config.yaml
n_layer: 12
d_model: 96
n_head: 2
n_kv_head: 1
head_dim: 32
d_mlp: 256
vocab_size: 2048
activation: "gelu"
norm: "layernorm"
norm_place: "pre"
norm_eps: 1e-06
positions: "rope"
rope_base: 58500.0
rope_fraction: 1.0
qk_norm: false
attn_scale: 0.177
bias: "none"
tie_embeddings: true
parallel_block: false
init: "normal"
init_std_qkv: 0.0868
init_std_o: 0.0
init_std_up: 0.0868
init_std_down: 0.0
optimizer: "soap_variant"
lr: 0.00985
beta1: 0.95
beta2: 0.99
weight_decay: 0.08
lr_head: 0.0155
grad_clip: 1.0
warmup_steps: 200
schedule: "wsd"
decay_fraction: 0.915
decay_shape: "cos"
final_lr_fraction: 0.0
batch_tokens: 32768
seq_len: 256
doc_mask: true
train_tokens: 93030000
steps: 2840
dataset: "wikipedia_en"
Each number is 50 + 12 x the weight over its row's rms, rounded and kept within 0 to 99. Layers, rows and columns count from 0. The size before them is the row's rms in percent of the matrix's.

# layer 6 attention output (transposed), 64x96, rms 0.264, rows 16-20,48-52, columns 0-95
077:37 37 41 40 40 45 62 54 37 61 56 40 65 57 42 78 54 40 36 22 59 56 59 47 51 38 57 37 52 77 60 43 51 50 73 35 57 47 52 42 60 63 67 65 56 57 59 65 62 56 56 51 45 38 55 33 36 47 68 57 45 50 27 40 53 60 49 40 69 39 42 58 60 36 41 51 52 37 56 58 66 57 50 75 26 38 64 57 57 73 51 72 61 42 67 38
090:41 58 59 43 41 61 41 32 61 58 44 62 44 62 46 38 33 64 43 48 52 47 38 73 51 22 56 66 31 56 24 57 59 60 51 42 52 38 41 26 50 49 44 45 42 55 47 36 48 18 34 56 41 59 55 68 48 37 47 58 41 64 29 51 60 40 50 58 57 56 64 44 40 62 57 62 47 42 37 44 40 49 66 34 31 46 67 49 31 42 65 27 25 50 63 40
086:51 52 45 51 54 51 56 37 49 62 52 34 32 43 49 35 51 45 57 46 39 63 41 60 36 50 63 60 51 37 42 62 24 58 78 29 44 60 38 58 47 68 46 53 55 44 54 59 49 69 31 57 70 50 67 65 57 62 53 68 27 43 57 53 62 39 91 59 61 54 42 47 75 40 35 37 52 39 50 37 62 44 39 42 37 47 55 57 61 62 52 50 60 52 28 32
084:46 28 32 69 56 55 42 42 40 25 42 34 42 40 44 58 37 58 66 38 44 30 45 43 47 49 50 52 55 44 53 60 54 49 59 26 42 65 53 56 62 52 43 33 46 62 53 60 40 56 58 75 58 54 40 47 65 46 49 47 33 44 71 62 34 57 37 27 69 48 43 39 58 50 56 36 75 55 34 43 40 72 44 73 53 36 41 61 54 64 52 55 29 76 37 49
085:61 60 29 56 49 48 47 35 65 49 33 73 56 73 70 39 42 48 24 51 51 51 46 57 74 66 68 50 64 37 72 63 44 70 53 40 56 53 62 55 58 50 62 48 31 44 47 42 32 41 45 49 46 46 61 59 51 40 34 52 61 45 42 67 53 49 49 64 44 55 44 70 52 35 51 16 47 43 41 53 51 55 49 84 57 46 74 64 42 52 41 51 48 37 36 43
111:60 70 62 53 64 50 43 46 57 43 55 62 41 33 62 15 52 67 62 71 47 48 39 61 56 63 38 63 56 20 47 59 47 67 36 70 37 52 50 53 63 27 45 48 44 51 48 43 35 38 46 51 59 70 50 63 64 60 30 48 40 42 63 62 55 58 50 66 36 59 54 49 37 62 52 46 45 67 55 53 42 39 58 33 68 50 38 35 40 36 55 30 34 68 33 52
119:49 32 44 56 59 39 57 64 42 47 54 46 55 40 50 61 60 38 51 47 50 60 55 29 51 69 51 38 66 38 71 39 36 35 48 53 40 61 55 78 49 32 50 53 67 42 40 58 47 78 78 41 50 37 50 38 38 57 44 37 49 27 64 36 42 60 44 43 38 38 29 64 40 37 46 37 43 62 54 59 57 54 33 59 69 57 21 48 53 53 33 63 65 41 32 57
117:55 47 57 48 53 46 51 53 45 36 46 69 62 53 41 62 60 63 36 53 61 43 59 34 61 55 31 33 48 65 57 46 79 49 23 67 57 33 61 39 50 40 58 48 33 57 50 40 51 37 47 44 30 54 35 41 35 32 53 37 75 49 48 46 30 59 13 36 39 43 54 55 33 55 60 54 67 69 60 60 34 47 69 59 51 58 49 37 51 51 55 60 38 53 62 70
106:52 76 55 40 35 52 48 63 46 77 69 52 63 54 65 36 58 41 30 61 62 65 47 65 46 52 61 44 53 57 48 48 34 54 41 72 65 43 47 40 39 47 51 67 56 47 41 36 59 40 45 36 49 54 64 43 32 53 45 53 68 56 35 39 62 51 58 82 28 48 54 66 46 56 47 58 24 51 61 58 59 29 54 36 50 55 52 38 36 24 52 45 67 27 58 44
106:44 62 68 48 54 47 41 59 34 54 79 32 45 32 33 62 55 65 80 43 54 43 50 37 35 39 30 42 44 58 37 44 50 31 50 68 51 51 36 46 45 41 50 56 74 60 61 62 69 45 46 52 48 53 26 53 49 49 58 49 44 59 54 48 47 61 49 38 55 51 54 39 53 64 45 89 57 54 62 43 50 41 43 32 43 59 31 32 58 51 67 43 47 70 73 57
# layer 6 attention value, 32x96, rms 0.29, rows 17-21, columns 0-95
104:37 28 51 41 40 32 74 59 59 61 25 54 62 43 38 49 45 53 60 62 52 37 48 43 51 50 25 29 31 54 56 32 61 55 66 57 28 42 57 77 66 48 46 54 67 68 32 53 25 61 55 57 58 35 51 48 54 33 51 57 53 46 54 53 56 56 68 64 45 45 60 41 45 40 60 56 45 61 36 29 53 40 49 67 52 47 48 41 40 50 42 65 51 59 80 33
105:68 53 48 52 61 27 31 50 56 65 51 48 59 21 41 40 28 62 58 62 56 43 71 49 63 42 57 46 75 51 43 61 65 36 51 48 47 48 64 56 49 45 43 52 50 62 43 50 41 53 55 46 51 63 44 32 74 52 46 56 56 32 26 27 44 48 32 51 51 44 49 51 11 54 66 55 55 60 38 47 48 38 50 55 51 61 58 58 70 80 51 44 57 45 42 75
101:46 27 45 47 46 40 51 37 57 61 69 40 65 37 53 36 59 50 44 44 09 57 59 46 49 49 59 42 72 50 48 27 40 64 36 58 49 40 60 34 48 52 54 35 26 71 66 41 62 50 46 53 49 40 41 64 24 53 57 57 43 46 52 72 46 61 55 59 55 59 70 62 39 50 50 39 50 35 42 69 53 47 53 38 39 62 67 45 73 51 66 45 33 62 68 50
093:40 45 40 43 49 68 58 56 56 64 40 59 45 65 43 48 59 54 50 35 47 37 66 51 73 70 68 53 47 44 54 50 35 53 71 37 33 49 57 46 52 46 69 63 37 59 60 20 45 58 46 45 39 65 39 41 78 59 42 42 58 35 45 71 49 48 47 32 87 45 38 68 40 37 53 50 61 61 44 53 26 45 30 43 49 34 40 44 58 42 33 42 47 44 62 61
101:60 54 40 53 47 43 42 52 53 54 26 44 56 56 42 67 60 57 40 53 49 57 29 40 39 45 71 35 44 52 63 48 40 67 85 46 53 56 59 37 38 54 54 62 39 87 72 55 66 39 59 47 29 40 41 55 46 51 44 55 80 45 69 44 57 48 70 50 41 15 34 46 50 51 42 64 48 41 48 52 58 54 39 45 41 48 62 42 63 49 49 40 59 37 38 58